python train.py --num_hidden_layers=10 --hidden_size=1024 --num_attention_heads=8 --num_key_value_heads=8 --head_dim=64 --intermediate_size=4096 --vocab_size=9517 --hidden_act="geglu" --norm="layernorm" --norm_place="pre" --norm_eps=1e-06 --positions="rope" --rope_theta=1020.0 --rope_fraction=0.5 --qk_norm=true --attn_scale=0.14 --bias="none" --tie_word_embeddings="early" --parallel_block=false --extras=["local attention windows", "paired heads", "shifted keys", "gated attention", "attention sinks", "capped logits"] --init="normal" --init_std_qkv=0.0159 --init_std_o=0.0224 --init_std_up=0.0159 --init_std_down=0.0 --init_mimetic=0.7 --optimizer="muon_variant" --learning_rate=0.00204 --weight_decay=0.098 --lr_head=0.00685 --warmup_steps=0 --schedule="cos" --final_lr_fraction=0.03 --batch_tokens=[131072, 262144, 524288] --max_seq_len=2048 --doc_mask=true --train_tokens=957700000 --max_steps=3212 --dataset="wikipedia_en"
Each number is 128 + 24 x the weight over its row's rms, rounded and kept within 0 to 255. Layers, rows and columns count from 0. Numbers have three digits each. The size before them is the row's rms in percent of the matrix's.

# gate: layer 2 MLP gate, 4096x1024, rms 0.0575, rows 2236-2302, columns 768-831
# up: layer 2 MLP up, 4096x1024, rms 0.0583, rows 2236-2302, columns 768-831
# down: layer 2 MLP down (transposed), 4096x1024, rms 0.0569, rows 2236-2301, columns 768-831
gate2236 099:083150101152128134142112168122141104111152117128083144128154152151074139139161116152190141103141117132079105129077098144077142156124130124106131161083092102128138132103145128157084160170061141
up2236 098:135138143166094103121135114156129146138095138118121140112146132152100150133142106104125139139106140140136099105140084132122125132121109130128125127134100130164097155162112193125117156119130123
down2236 100:167109104110152128149113143132081152116145128159130147102103122173150143168114085130128141138141144157099143104079161122142144131115145129119132131135147162146110102142179131125146154144114131
gate2237 099:096131106119136132097139132108159133124174113147109170132133159107146118126169144131147137121162117166129149087123164135158170140129093140101149090154131096148112168108101165153130138149132142
up2237 095:120106110144124127151130144126113092116142136138161110112111092114114133140143134166119126172122121085124118161107128131101107133135185100125145155098148135107148091160112117148105163089123100
down2237 100:135131149166111170178124130101104115100152149107145146175112084134107134141129129085153169126157123133108149131094123129139119111148139137071147113127115137173168139125172132131161149156082115
gate2238 102:077138133141116131124138127165121093162101130081126140121103140111117168135125127154122114136152122127091131087082100143104124115122072111116135124118095092160138119132144107090123158140122139
up2238 101:137104140129113139180156135173156152132142144093153104162130141106133166139126100106088109115163123140110120079095136108116124120169151109113127168146156125091144135142082126189122137149165098
down2238 102:112127144138089125178113133089085104118091119124141130114170119144147070122106122102132103111096158160098146085110119099146139125130122140121135141126121149119134150111172198157120154163133190
gate2239 096:149149097114188091163141154115161096166104115120140122134132085100145141127119112180144139092109099114135072131142106144141130106145138110137137146124138165155164128135156149137131128141112110
up2239 098:099134092134116102136168166130116136156156137136135124149117129114129118117105139098142123123108143119183166155131087108140118140182144105147101118169112152131140141136129164116167121132130150
down2239 095:164181151123182128124142113158119132127127160161142102128138108156126138143137102100159146167121138132173122131131130183138140165138116115165139141102113125167066130119112112136115121114101116
gate2240 104:130081139145125107161109130132082119117143178137141119135157180206128149166126142134114124126127138087141130135122109166126112120134108124095129131118119127116123150141143101120176103133169124
up2240 108:169123150141147117138132119121125192161132105099112109114118119126147144105127071120094155150134118166117155138146138098103100106101114152116135096093129125116090160145118127155118135111087099
down2240 103:144163157132144113102156103123133109121107123134122133145135127119120143127105126110098110079129110083161121080132148174139143157114141184148115100085117132092098120098123146119137123153102089
gate2241 102:121095147065149115124148129108106153118153128130092116152083118064104107137133103144083120139179132129161115170172131169112113136131133127154112125131101118145103159136080089117134125103105125
up2241 104:138132122191122103117158160105138124114108081106150138096165139114116142127158126158148130103109161079078129145150134118121140129132138147121139138187158134114112137133119072108134091107172134
down2241 100:127179130135093140126143112133132083129156122147115159154142126097119123160107096150181147121121121119108084112127130104120138162147129105171167115145138155186158125148121134121080128173133110
gate2242 102:150142106124135094160143077127116124071144074128108135103103101100160133118060112138145073141132179132158105170160138115153103134070141127107117099145103101146109083145131102125148105119103139
up2242 101:122130123148145096147157115110084097119117090131091114148103129119143138128095117126126162128105167145148132106099089115116124142120099125137150089117146115119147106102122119129144138099128151
down2242 100:164130121103093147079130122134108154145169154144117165179098078109111146107120080175119145137087107137138172118127140096153161093138155109166116121079112131159154119140128142118174160131109124
gate2243 105:102109152089138169178123134148155187139142126129099120126115112133151110137096132167157120162193098104122123138142176106154110116076103111135134102143103132123097154107129144097125129155130177
up2243 102:103125148098158133161147147076148152143076125125145127133133102106142144113107101140125158100162102158119173146152135082153116121137159169102124120187102114172121087132117122133136141135124053
down2243 103:092116106160119155141087118120085104120141122105131123109118148084152116090114118156111111123147157110159178148114102121163155158096155114120115132157093170165100144094104129101167127161094105
gate2244 101:101107089115136128110164155145112112148144161082120114158131088121161099129123129120123136106150145131119078159145135127109122164107130114159164104115116158120122150108096136120127116108091142
up2244 104:123095147136142139136158119180109128150157125129124139145096067097097139103103111172167129125121111084174093105126150131171123110121124150129125112129169126130150111141153087143119130113125144
down2244 104:111142128137126110141156107127142122103146123126108102148175120144100159098125099125152098106134123136091151136153164159105149130108153116155157148187094130125116104100178118142143111115103106
gate2245 104:087196148098118100092137157131117102137154174121187145124130121130146113104106119122117119193155128171108148114135148101087085104059158075124195094125113155073125162102110105098166135124124094
up2245 101:112166128130104160141116091098135118136112117179157139142118108169157111164121127116102142087110120160150111111112134157157136125141169141178098103138122113100148122148161148096129115140102154
down2245 102:126118134137131144136121142177139090136121134144152127143112125163102142121160131106091147113117167160142124101097108100102107118114136084147119133140113157132101121080118106130136156169130167
gate2246 105:131126154108135103135147115136102135169147091113126159157086204116119159153147120116117154099095124153075096119130078113098120108125095098135172120090092138149139149130108153153166141167144120
up2246 104:148109161110130166122094143146123160128164131157125117085118089111109145146079107105130132104151158141149122121088126116118127128103124086116135111123108133087132115136091172114096079160127112
down2246 101:155091135111114099131092124110153120100152128141134110131123100140120148132148100116131153117144106122110146096137143129108077115140167125151066110099116126118124132118098173154137141135111144
gate2247 097:107113181155112092131106157143115128116104114143105143143121151098115135176131166155160114107125119148112099147133119120150127123145121107102119144114140114146114109118104165151146122158137105
up2247 095:103127108128104134073109149096149093134124124118110122164136110140123089167126142151103111136139142116142112133149113122132131120138159129129102166124152087145127125102134147145142077126169119
down2247 096:088118136111151117151094138136120115101108116135131136113161119122099125154122137148145109164150111149155120122120130115090168117110101103101124125139106124138083101104159105169159125110148193
gate2248 102:140125077137102101130141130126129108159144117134151129139106105132121126137119129113118141130103115122106110136161170140119153128169127109110135130149113117158150120128148128119095151078110147
up2248 101:067120164097138099111110163168114100163107116125104138118105167105122143126138089129104136116098126142186142085064143137142147141117155139138156119082140141151138147139137117167102122141128123
down2248 100:132099085097155125131093138171170114117086175121102116144124111103129147111107116124128151107138140151135104122139168147142127115142145096151138116090124119163116130129138073096114124134122126
gate2249 099:132088139112137133144147122126135145128141119181086121164084156138140157126136107139105117123076145126151130132168115132113110139086067101133120128089109100149172125157142114106151117105159115
up2249 101:116104126120120098130096122141100127058152143122114112093089178134159133132171131172094105111148124144126117131137151121134154131154149161086132109099155171127120180145106121133120084110140097
down2249 107:133135093151155129156149119115108088095193113164145119107142146119107137075100126164131131130115132141146159102148163141101135117149164146067141197117157140116122154123140118116118115118164126
gate2250 096:137177117142152105143138084117159076150136130110115121147148115110156116121138122138163145127130129166125144094138142134140155127170095142127125157109128170123157143147104165165115130133153143
up2250 097:125053085107100119134134122128108159113131130147095130113114104153142092143090151109191124113098100121150120132132141121088095085065104124116137166158135073143089157117146097149150158098140147
down2250 098:122161182126145193146138191160132069149152119121116130126135119110098120164139091122129137108115119129152124128126138127138167094135170106123098157115129141132132149104110139135117130112134128
gate2251 096:119134146105153122115160109113115136145098104165104107087095132116146119115157148087160171170167164116119150082154092112125127143091160133118112107146168086141106143114156139111087176140113106
up2251 098:116157098099126114102105157139157126179133118137122112095141124129127148135144108132143146141102077093099135095122118132125162151121206143139162125129098137138116122132125131153118137146125096
down2251 097:082157090130129129138130156145115114165181145119088136082161123079141145119120120129100131116161124124109126152134182147117119123136119122175125151115143153097157113150158117147130122158098137
gate2252 104:130141134137123151164125127111097143110150121119117128154049128175132123120127126141151134111131133132129170103140122158124096143120136106075142110136115138186121158148153174101117182127103140
up2252 100:148130120155125123120082167140125122148133131112126126179122141125133158168123177166131111164131115082115145141152150134116136098105111102112134160087091116191105090121150145133104151108138125
down2252 101:121175146173122161130110151148127104129135132134161075159117127128126118172109102135114118142114098153131156097180170100125124117097132109113126165102143126128078151125123091118082136120126146
gate2253 101:149159115105141127075135109150128127124143108175144134107118113105130149152109125179143165155127121153094117142131131140159135140157105101160189069152082168142095174135181147154175133124136118
up2253 102:098075113160148153153128098120122123126137141135147139163143107158103095100131135139131131100157087134152124138116128122079117136121124129156106120129112155142173143122079135168126112121081147
down2253 102:180137159119088116139135089136153148125089152103146120156064080129161155086128071165150168132159156113089140125090109123137146141161152128134143092144134131106173113099161150125158125101114103
gate2254 100:135175148144138144136163157112125141125138119134139141160108137145120144079105159165167153048106136139122124142147099169115130124123110160137129181139117143092163109125137162179147112163119090
up2254 098:122105138135118133132106115148089119132117100125103116126100155102149142121125107101098085162141082118179132111158139151133149117117117139111142134113104106109132144098150171134110123115136148
down2254 098:113134104145109103147132136183151127122136105113161127122164121091134144095118173143181123076112115092120159105128154142128128104132139133087152132151096151134137099123118108120172107154141113
gate2255 095:125135100132146097140140150091140124113146126134092148142110106110166154126083130157100159136140122141118139132132111150139109122129132155114061166187166094134120123147093142140145154136107108
up2255 096:151139145144144143173144129128147105110148105160128117134191152124151110150103136142126189114075145104173120105122084106118123125173125124142090107187111128109047113102139166132180120149085104
down2255 098:071136136166122104114100194108116136119093167174157117124112126138140108134166192142165105126141134151113114191132129111083125142148113153137138129084166146106147121113115141126115157163073134
gate2256 101:150121094142118156099135126114100133129149087118122160102127120100105119101132143184068089159100151145109145127124146115129150174108141148128124170116062103085131092122094097115116097114158154
up2256 098:115133092126141147140127153160160123136161142140151122128105081109070128117064127115111147121126122130129105068109086105117158120142141134139125124140111147111109148124118119097097166147127170
down2256 101:131149139114108074115107122167142106114119141099132099132084162145119149123119150085149100125139121117187142081063152131101158105127122114107095127172127102164101145109134101118120130148146135
gate2257 098:132093142136134134143126105144164129141108162147110140122106152165145083118089129192134148152107160154079136136118133147098122132116102137124093131205164142136115133118095141128133154074123113
up2257 100:133117095096131139102137133145111154146103125105098149148123122114110109160126149106096099123121128123111121155084149157132096067168182140148128178128124136131135132148114111105135166110092136
down2257 099:122106140115116141110180082126118108101176156126137171131123135148107115162149124145103158168114116134088158139081126172162134151117142151096157125139121153115127097137111172139162080158146095
gate2258 101:092086101102127134116128093147137140133095116091135109093118106075113144127133141114123139108102100156119124128119142120133148177186111151155094111157119134128114124127118164148107153113143124
up2258 097:119159158149170134160165131100126129152116098161125121136121151172113133120147108113160165135140139084169126129131127177086150097127181080097123124111099127128123130135162108107111105131113136
down2258 099:127163124127093132147129125183111140107156137105100125115106139100113083130161169134113121203152106122147163091123126086111138149131138160126063179129104100137086099153122115105164098111145108
gate2259 098:142109132107115161129156126134084132127120202163079133096088143102128133109122149142166149135127116098148135132117153146123130104124149150095128151157131136100153125176138117115180139090152159
up2259 099:165120104106120121125113113110118125133123110105129067155114114124132112186116094177102117122084125129115166087131125115134145118123144139158129131144130156165078117149131143133154119128155162
down2259 097:114157114134104138096142163149121174092125126103152115101109140143145157137123193155096079094104126155121126124141139153102127123140141169120136162123105112106121108118130135121114114105125103
gate2260 100:143127134154142120141142102137110117108137131094115099100121125147140113125154103132136114079104114109128162129161103102096117110131133115118114106073125146177115158166154145105144112107123135
up2260 104:121096145132101109109133129135172146153161102141100139160121168097091118137123172061082131135162136133090150129140096147159140138147157104138125125083102166079075155093115090167118129147136107
down2260 101:120134129182106116081186137137153099079126114127122109129127108109103119119117120123141094144111095133129125113152136139145146124066112117155121122119128119122141110148108159060167119135178107
gate2261 097:124076101133160168135122113167121190123120193128106145139148143151181149117116131137124125135164099123152150089139176104126135152121102116123121142145149101165172158121136130114152138130138157
up2261 098:119120153116175147106141087135125131120122079060133123138175132129129113142106114143147210102192122130190121132139141191142109152092133163179106140120136113116166109088157095108129148181105116
down2261 098:139136141097098167080179132145153121150131109130138100124162152135107136139124134097132114110185150138159145117111123167147124137119171125159089147135167139126116131150062178154110114108113143
gate2262 098:142148118124143147090114162159114074103101099121126108154160132131104139159151149148128167093127133099158131151096129128185112102169103168092135145133165158148142182097165132124148113134153091
up2262 100:115135154138130155123110139096134096147124113122124119101125095131143155142129111148096129155116090120134103152131132122154126118142095103147113126158142141116103089128135183147159129072140129
down2262 099:108113089171091136118099168087129103156135123136131172157139115148166153118140080175116142104157109120134137094176104090137154114162089132131123155144133115133138099110155120111206138109149121
gate2263 104:147125154097144122130130121130133122134158112094123139124124183119153128100158123113102109126140121157138131187154084123131140112088102134132114167129101123141084126147085125119130103141148150
up2263 100:119153117096140123159154122123119082126109092122124137101189136088059113128134151103123105138150104140130173102176154110167148118165142135117129157152176142105126128112096129116133138126147179
down2263 102:137105191141127126117142142130119107120135107135142154161107134092118096130170132123094137159143133156143166084120142126103150146132120130139134112134108133112125108122107174147138081114120176
gate2264 100:104144116167095121116151126094146144155167156151146140118097127149113114109134133142127134124092106132143087204104116137146116133165103107108128151168141134123094131105084145135112175138118136
up2264 100:124148146141144084173092097169126144137112101157118156081118144102105105126131159136126131122132145134141150099063097103152135113131079130136134103171136139140190136194122163113138117171130158
down2264 099:125145162093183139121125151135114144157124127114096112182168121134133124112131154146113089160152126136127143154140074140134128103155138141138159121130123137127161162098108091081139112124124093
gate2265 100:149092110104103130104137119134083123121120102154151131169102114101128140148143119113126127162169151107109084151175116126151081136138139111100171118104116117095123141107113150118135067147155130
up2265 098:145121151119164118145098114133141151117114200106139188132126142151158091117151117124138140124089118112147126166095138123109157118138106161112128112089124103128137138145109142072127145163128146
down2265 098:206118147091160144164108121105127106141087135105131135182160137169130161167130135110120115101141106157112084138145075131141132119139150139095148118130129092119120125095105128189129128103170164
gate2266 094:132150076140140125114141149095123110124134120106100147145112164063124151121113116153114136113088147120152128127129139108150151134169090153138112129106100141122069141082113141101149124152091155
up2266 093:132096126121116077135129105160112156144127163168144101109120151131123099124149100126122128147171150149128089123142123101129139107086141137153140115129117133170160158157137123122115095120125105
down2266 095:130145100120131126178171107105106115083114135082136128126146128111137103117110107134138148147166130102156073138119102135116168160152094163121128100092104173065152110152187114148142124169072128
gate2267 097:104120138145127110146147124110115126120116137134135125157125186117113179110142127130149134160142102099143105122106116126096089157120157125149158126110124138158147120112149163143084088146126130
up2267 097:093102147177102142128147190109146129119095135090143122077144139109123111113127143123124142127153099103161117191088114118084156141116162091140120121101182169136154126120136146148118117142104135
down2267 097:113162135112132104109124093142125132117128109155159114096116138121138107119163112087107145122151105121150108094109128097085105109120166104078090151105146090148098131096101175099125160106137122
gate2268 102:093109108113138198127087117139143159129138129110117100122115136099116178119092117108163115155140162126134155136161092132154147129116145147102133102096145139106132088132137085140125043148093081
up2268 103:119128142126120031118097129140104108125110122144125108143116093118114145145115157126136136174118112133132098134112118097098149106142147109124086134146159136112142131124108121130151097134115111
down2268 102:126108163144167135103093060145137121104137105138120140125117098071163135122087141105125131136131148107140135117133139146142096109134137132141125144145101157153116142103173113120164168144152137
gate2269 096:099167145122083081142136157145175128162080121094135137129074136172160157084153127075102149127146080104142145122093110147118082145113099136128156151142163146158139153161130130138117092124108139
up2269 096:080109128132130106155126109131099113106178072143143171081166116111142123141106136101094104141141110128136142159124136130108145125100172126160162145115110158150145138125076126111117078135141112
down2269 096:143142134128111139158131115112108136144137132133145143120138192135143125112154117187144158092102111125148163176113148165110131154116091148122056029142110129079138093131099108149108131165137132
gate2270 100:177119114096159137112125151102092158117136133153176104133170120138160150095104174144124143144117152098125157127157146113145147157085133090094126084138100143145069101136115116104150155136147149
up2270 105:133108132154136150143140115133124149160119202132187111148130113146144092080162150095111157104110151108105129124163133106119168129138126112108098114109065127157144128166119163131113163112120164
down2270 099:164162124168138161139100117143145131108096118138091135174108139150147110120114105114146143160153161149118118129155113144148122125066127104149163102169176143105140126140147133133124132133158172
gate2271 100:156123112129145136118090123145132132115145157146141148122116104105139139140157145117105112130156113092117142150106139103159130142143125145104126121118132173126182123157103152135120120144139075
up2271 100:146124126174135139183121114136117108121163123149113105104088109132152137151113132129122145103109145155078135160153167144157123168116147126150130118109141111077132114143151141119100137106124129
down2271 100:080159164166159108123139180112100148104150107180140175146152140123118162104117133088098127138149174117089113152109111152117131118129106163093138110125139105167128146118116103115106122111120144
gate2272 100:142161129166115113140096134150111094120167133142102115132131100132103140126132181102098136108122133144162091148142179108137141143137140108100057133116157103073073136154122132137131160192115163
up2272 100:151165112115168125122144102090121111114147117147146111140132134078126139122173137131132095152152169132124137134143126163144101109143102135155131174122159184137099158138142143146114123121139140
down2272 100:134083173117111151155123101119107143123147130142133142145124160154126140112129133127107156109100113145134172141109125188155139122120188127162166150121107117133131086147148131123159122102105107
gate2273 103:181141135130150144151109179153147160141110115189104132151143145168146140150110153165115063107110106073148143155113120121100119094099094132121119108148127151138149137138119106128134118139140149
up2273 102:145121140111149163170097165134155139156156154137120138118149112150124127131138114120126131146109111125141147158138138125133096101120146143128082127153124103130164119124114130163164139102125126
down2273 102:095096169109106094118134137119071135137150136153087106133095139159127155118178125103096138117119131158112139154090148111148119163162134097127146123143119123124088167194131178063126092137080103
gate2274 100:127139082138138173119107129110111128130186096136120158143120123085138137141137103123112124138112151125156067126125190121137126110151163128125154171123124124092109135138135103164117137109139157
up2274 098:135140118101093129128100120120105125154124115154102165119158147080106138128116116134102075119152143127136121116146122113122136077146105158156129137117104133078110131106093129183119150100124159
down2274 100:149142142183103092101130107116125102148123120132110087107151150127135161134108091154146143104136114133158127152132108138107128071131165160118112121127128161120120116144111124132104131123136141
gate2275 100:109103078125111176188141154097122106154137165102150115108175133129152127129159131136151159140121108080145177096101135113149144140129118129156078168162132112097110148096173156114120127117106148
up2275 097:133164127114116142134130151134086115164135106153124137133154092113124085132160101138134108092128168150119162129106115140141130145163157138095143150085138133124150133090150138136132100072117123
down2275 098:139111140158145122169133168116102130129176134110129144150144126138102132115120128076145131108103111101147144142087142145086132099129160135088114168101117139093128116172099136140167136126112140
gate2276 102:130149128121140124146146136154134083133171138143141145116131108095132139125098173120160151136098137129110109131149144133091112137128134150134180139125115141118131123126135102127145129107140111
up2276 101:133136107168148137121151168141110168129140172112135118153117121159104118136138086155120129099159109104098130151109141157158113085116173126118144103081147121142140137131113112109137100135081165
down2276 099:131040111103155152110115150151123125126100161099127109114163160087119109121170146157141129109146165123181141156113105146132141132101123121094075131092141118126094137182123134071110097115123129
gate2277 101:104120141128162150143177150135148097112113100160123140145154100142117099130107133125125092135136095130176097109077103102151128089103145147122128093105107097121193123144122089165105137117144111
up2277 102:148139146104087146134164126178154119127110130143136128133093166136109119105115109129145119141136115135123120096109101114129121108152136144109121152120114093087141173119096146116130086128115098
down2277 102:099087110144148153159100140162095149127095115166133157142149133117138110077109151111174142108097122131088136117139150116121144125143137164067182114117131155150140121099150177120164127106157088
gate2278 100:162141143140135120108101126168142097110168149080145119139100157100093124108131096143070152118089119169113138160123136117172104122094125119130128122153149129172104115118159126129107136136132108
up2278 105:147124153120156116157130089092114111099116081115127162136120119144154126099142169106160106112123147114114105158117086138112111132126127125093137142112127131173092139094134113126148151151122132
down2278 101:112132086131137104154098077095076146155159154135149054077168113151137101119154114112147106124131111124164097156080114112154158139111149127134155143082159146115096131102147119092133121123123124
gate2279 102:103162152157141140121096137127118171172134107132148150095119139090126101109111156128104136130125112134117143149129162145107076138156125108160074159098126096097134164089125127116092072127175111
up2279 103:120106131140081133108160144093134140142148131127086156124107115153117111157086144125177129147126090120095093134122115139133145113125076133117122075135122159135145167082134110130134104137140084
down2279 100:098182124129150081138076148096115166136166110109139142109106104149110115125144125166115111087050109128127108093133056101123107121116095121149086127124144122172091110117104160103154137127126153
gate2280 104:144093153114130101135144118123086139128152148144116136137113132127162139117167147080139140109121106147072160136132120112146153110108161128162129159154148093103091095109106186131125118113145134
up2280 102:178171136143119093167150122114156101125089118130117110109129107098119073124095100116081182121151125154143158102104134078073117141086107138150166100122136145162108104145161133150133098147139111
down2280 105:151095118133108104117113129148107130096106126125156117138108112136126123140131136138104118119126094120153117094083130151128137084141133111120094108092110169100120107127170111113109125100164142
gate2281 100:136142133144156093107130146133131124169127118133088132115145148149109173125135098147131148165126109120137123104114137121094138140130106137161137168139142133106161082120094121138139142092110132
up2281 102:139139150104146164150155101131102152095121183111131152111109116146134099149105139144108117086137089110160142139160198105124115107144134109077128149128115157102107129134155095113110119133133149
down2281 103:140147132149124133154129113157167147127137103044125068118119090139129130126118116148116155128105117117069117102126147131140118126095109100113119110155121115145135153106144125126137137129099137
gate2282 098:165102127108103141120166167124134116116108142128087125038102118135121110151108093141131136180123134189087071118148142116150118145113106134094161146102141126094113147105103137131162107128114106
up2282 101:152156123114088139174109103103132121102125150114134105124125154094107127110118114128110152137153133093089148109135101146174141158123147126131157108106150143117157124120168113102074132126141145
down2282 099:114178147138110147140158130175091161140102126155166088134132150068106150095100107157165128105109099090105118098131126110086132122107149096121144116089107140162155122094138113143074127140174177
gate2283 100:143145114073187085171137129144113118119104152140116131155157102107101109121130102156138180129119131179161097154187134100127110136150139149157162112133129097121106154155121138098133134116090099
up2283 102:150165127107133129127112137064127106092150130152166139128117147116107115099144130160144137123117127176108112134088124146168105136120127162173077130151087117145137137165154087145131149137144107
down2283 103:151103117089134135088136139105103131115107139131136155117161128138087095127135105148109102118116101097091118066164158142161146084137135108160160138171132101178127074128164140142131128169138110
gate2284 098:138099118134116121144137183106149136118100133125118109147126080102118124145108134094130149114140121125124130088100108110107173129160164100184096134107146155135124140155132132135118127134153154
up2284 100:082146114141146083169121144078149145159125152120149141110066151142148086128135118105110140096154148139139107132154124122148123096132122106079109154117081124126126127135116093146130141066085103
down2284 099:115169118082164087126172127084108113125131109125090171129095116112125119134081148132152101141189113125148151150107128156139134121116137135156157132131103085104122084192112126155124146094133137
gate2285 102:120132103141089114123147116139140115121137122130096139110133142131126131102143135140131128087154137147121157151113147164123149140109114118146150129124099168107113157140130156113164102122102093
up2285 101:152100116114057131124133116154118100090152167148153142080106102151123084116108122156135132128133128108147122144133147144166126144119143157141121166135128154126174138176108131165094096201138136
down2285 101:103138138139049111142137126122115126076142078193161182121116142163127093119116115125142128141104116133090122136114110174145104111135158163192148173109103154101162178127119062165155121124126150
gate2286 102:095094110133143141135140142169161109144134115141104153135101119120151110150124106083129077151125153106116130100112160096148132176139116102126104107115128138146151103092170100135169108102123121
up2286 100:165089112102127119110190079109139144124124181176157128079147128161159087137116115140145180141145089156126108168111118094132114131119092130172131112165141151129149148165094178138182142159103112
down2286 100:145084148117129188112169119162120103109107140125132137112077096076111141162100146095122104092157103145165100138110119137126138137127119128074121142151141185108138131112105135121140067118159141
gate2287 099:137085081144121139077088102163196122114116135155122109159154119108111144094094135174147078102143131115105157142116101105162155148119114134157125146160156100116099117114120100124101121095121102
up2287 096:060157200133138095151103152102077118116094122114151128098147082122132133145135077091157129151110145127155093148129106115109134146060087135127082130088177117147126151161165169117129130086109100
down2287 100:098129080143140126112129149138148097092067109116146123097100130127136138098110128097105135105126141112101114161140085129120140117150148103159137132122148139156090144133135115124125135113101127
gate2288 100:106161111131103139123109173104140124127152090162115143179134127104131170121080091115149140153149137165137135154086108123114140158116083117150113131149087143129126121122141123108139097143109133
up2288 103:046090149099134116131137161089144082156140110102154127128103121108134098134144119150107120143142125183153144104157152113138185147154103115127145148108048154160122151119136129083133107180141129
down2288 100:142088146140109081115106138145165110114128152158095153164128116125130123140148134115123114098145114146094115111146091150102173133142112111132117152084107107139132109127094106114127133145165124
gate2289 100:126138141128133104138132175118155129136184127112123146105171107103140162118137151142120181135120101137100157125104124127125133135106136116088135137168072117095152087102193143136104109130142112
up2289 101:105126118108119131123121134112146131166120160091153135152092128167111171103106155133092142147112144109097158160161105153104169130130132126118133138124143137154137167122125118147133129137099120
down2289 102:117175073100119146134141092137135150171133136084089125126124092157097121142152095134132138098144159131110115151116127176148103151120157121105158116131070086191139145182156138166170128145084105
gate2290 100:131146094150132106163145096170084185100102156105096140131110102110151158116115146134137091115092126147119125134086127193078108110129126120146101136171119096094121119148076140104132117139148141
up2290 100:119168133123098106141182102113149103118130126101112133073120119119104090094166142137155121133109077133135114129080094128111134118166104127123092140135133125111151074100137127126105104107155144
down2290 098:103160107149102142096108108133138145102130127081129149130142148180127138099109123131148121150112104101161146147128073114156139116141152081113127168146132080153118131119138113164110101113169125
gate2291 096:143139145102112116149142170126104102091106122119164141149146155147135098129142120104135129133190192151135126130080154116116132116198093096131088123107159106116055137111109122150135138106130132
up2291 094:139131116201135145147127170139110111147106112132140162115145151169133113143169140153139122127151133102143130177139146136132078117161120127108155081145143116150096131097131147136128107113134127
down2291 099:159117116118131131161110137104091117156141101073146129127113111116132103135149118130136109124169137102118089156145141116139165154139121139156140121115171097122094138160142151101156137164120135
gate2292 103:142136147130125110113110136105173078079135117145141146150130153123146142157141156099131117147124125053153145116111126119132130139162093105113130156160171121103136170102077135092132133162116069
up2292 104:141127126154156095088116113087100117116092139129105141133128112146136120090121161125093114132080095166133097165109174108128124136162131130111119127137092109105136154083116154174100136144140141
down2292 100:124138132115114085168127166089134094150121102155148096120132147099156089134123105132103118141133134117140099128110182127137082109105165109146122145125109136079167072124063144135122135125125157
gate2293 098:134149103112102130193152107152137104138116100122114142125121132156162136121126127111144166175095115144146176131149106165132123142091118154105149149076130122148132122156121101110108130143089132
up2293 099:098180122151134140131141126129181127136114128107147106113203142123130107127137141077100113153116111143133135107147090115110141139115124101110110130151156131145117119109129128120118100093111146
down2293 100:158118114095137104129145053135123146127079151152126162108135118120099125108113099118131172166148136108164104089093133135168151124102077125146138111171140110137137112151136152145102096115145102
gate2294 100:098145158139148093123099109167123134112182132141142163149119084116134121150114131095167114141122095151130137138124157154130133117102138195163098099187111106155147141137137100113145139139144108
up2294 098:109107091094116147145146130102143158096131089156131184138132112127151136117117116129159152134090151155156109106151098092130071083148139101091152080103105143130124115123139128142157092134129168
down2294 098:176107147170179112165108178144138162115146112158093189128082151138124135134110122107174136166136091076134119126147116104112124115149108153174106136087116105112112144133084139149126162136126155
gate2295 101:137125148124122097131108179138105165167113134119172125153128097140121133181105148153119163125137149114126115126093113106122135132109087120179127128121160141142130154135118111155143115139096156
up2295 098:171134130113153137167118162099120137147129103186161161118105138142164099087151133093144150102131114144098176160189123184158117108138156130121096100129100126114145109175109161079137146135158124
down2295 098:117089110102119099142170129147163123106165130166110171094120130126160115131115167160161122107093138089139153151178105122119116105122104139134125141112146184137140137164086169115154111131121156
gate2296 102:088118206145127135145159161126127143136097153176116129115134106130144166145147185163089144098112186088131129133164175123100162101087155136161185105059131074103080134106119128156102155118079118
up2296 105:113098142142106114122178113141146111133173121093109083116098121109098101154162133153147107163136129147169114097134095126105123127107148088131151092118108118147132117136081113135146092117144105
down2296 102:127128122190178154115148132150093128116131121173126139149167152164141121102091114131097099161135096093082142151118170137098141090119117147132135123145084144101136122140110155168137158105115102
gate2297 096:175108121120084135116117160134162112103134137121083126140134184113168098162068134110102123115161133167108100115100130152130123139116097140129109155108090105154082152136154179129177152123151138
up2297 096:108089135132203137128153115118115113126132118091162135148127145099115123114147110134086093108118071141116126134144101128077128147091109130140124128108124157149144177099171105152127132139099165
down2297 096:157119109136144160150134140087114145132133136175111129106118101144088116150116112091116112094123127111121110053108146139141145109111136166168180106152120122136139076147111169123124143127119097
gate2298 098:095143113090105091153107147140121143136098151156134142172113151093118094143111157128113154109090152102118141118148155154144176156129133109100133148146101130107101141124109107154152134163124105
up2298 100:151134097154110121114113130118135126160152153082112105075087170121152124159123101145159136173149149098144126136126105108119083136112166157123139092117130067114125124101115104143123125137126127
down2298 100:143118107124125110125101130094122151144109139098109100137131135156116134135120115133133137107124150114114088154135157165111130125107119092155094133070115130186168116158127121159116133107086133
gate2299 100:101145144139115121153106094124110147127101122130111111113119154131130118120107125200148139151124201196148103142145101133099164085144131141163092139152081104130172095130129109122123143102149123
up2299 099:134123169107128149150126099068146120193133133171133120123144099153136129154099139114150130149113122174114166144102136128113165133149119121152133084161061163114148129128114138119170123125123073
down2299 101:100175180129159056091087125135129118153144109129179115104155105137135107136161135141140090127148105171147111132197153116133143169143149151098081101114149151113128151099165136162148160089149116
gate2300 102:132128085126118108128147139125124112112116117169128129140110147175107155161129138156139132121152111130138121137194103159155097119122081150103174138146122084125126152180105159128142129123123172
up2300 102:129187145125129109096115134100141147186155134120148133136132147152140100152109121103156108138135129146103124119114111131096118112093105107136107164104119083132124168160136088133085095138146195
down2300 102:118138136143121149111114172081109133154113136119105110163139158147130162167117166116153188137127140121092138140147155108114141181132120126119161158144105137147031145114095133127137139097054114
gate2301 100:134115138123125135145133131095125090139169127123120113177123084130160131139177103127205139122119114146115134130117127106135140120115129114098104133109123132124164137095128121132116149116159179
up2301 100:148143165134112113129126150148128118140129130106135064143141172095143106168130139141152119119135120098101125156139158099155046130142121127131112116098148126115084170165153109130105104136118123
down2301 099:127128143137120127132159152124113133120139133110152142107142128101134135161114121140118122147157101109122151165148130123154096124142146118129142116139118156095140098096127115127139163103137132
gate2302 102:160128097105110110154150158108148125174203160098161097104087157109103098119134117124151138141147096137111109131100120144089133117144145131138159084155044150117097165118117146121108106128153113
up2302 102:119144151133159086102095168093126117143116117155099152124110116120147128084145080110130118168148151122130097132121113140129097122139157150075149152112109145157113159177139119118125150152135148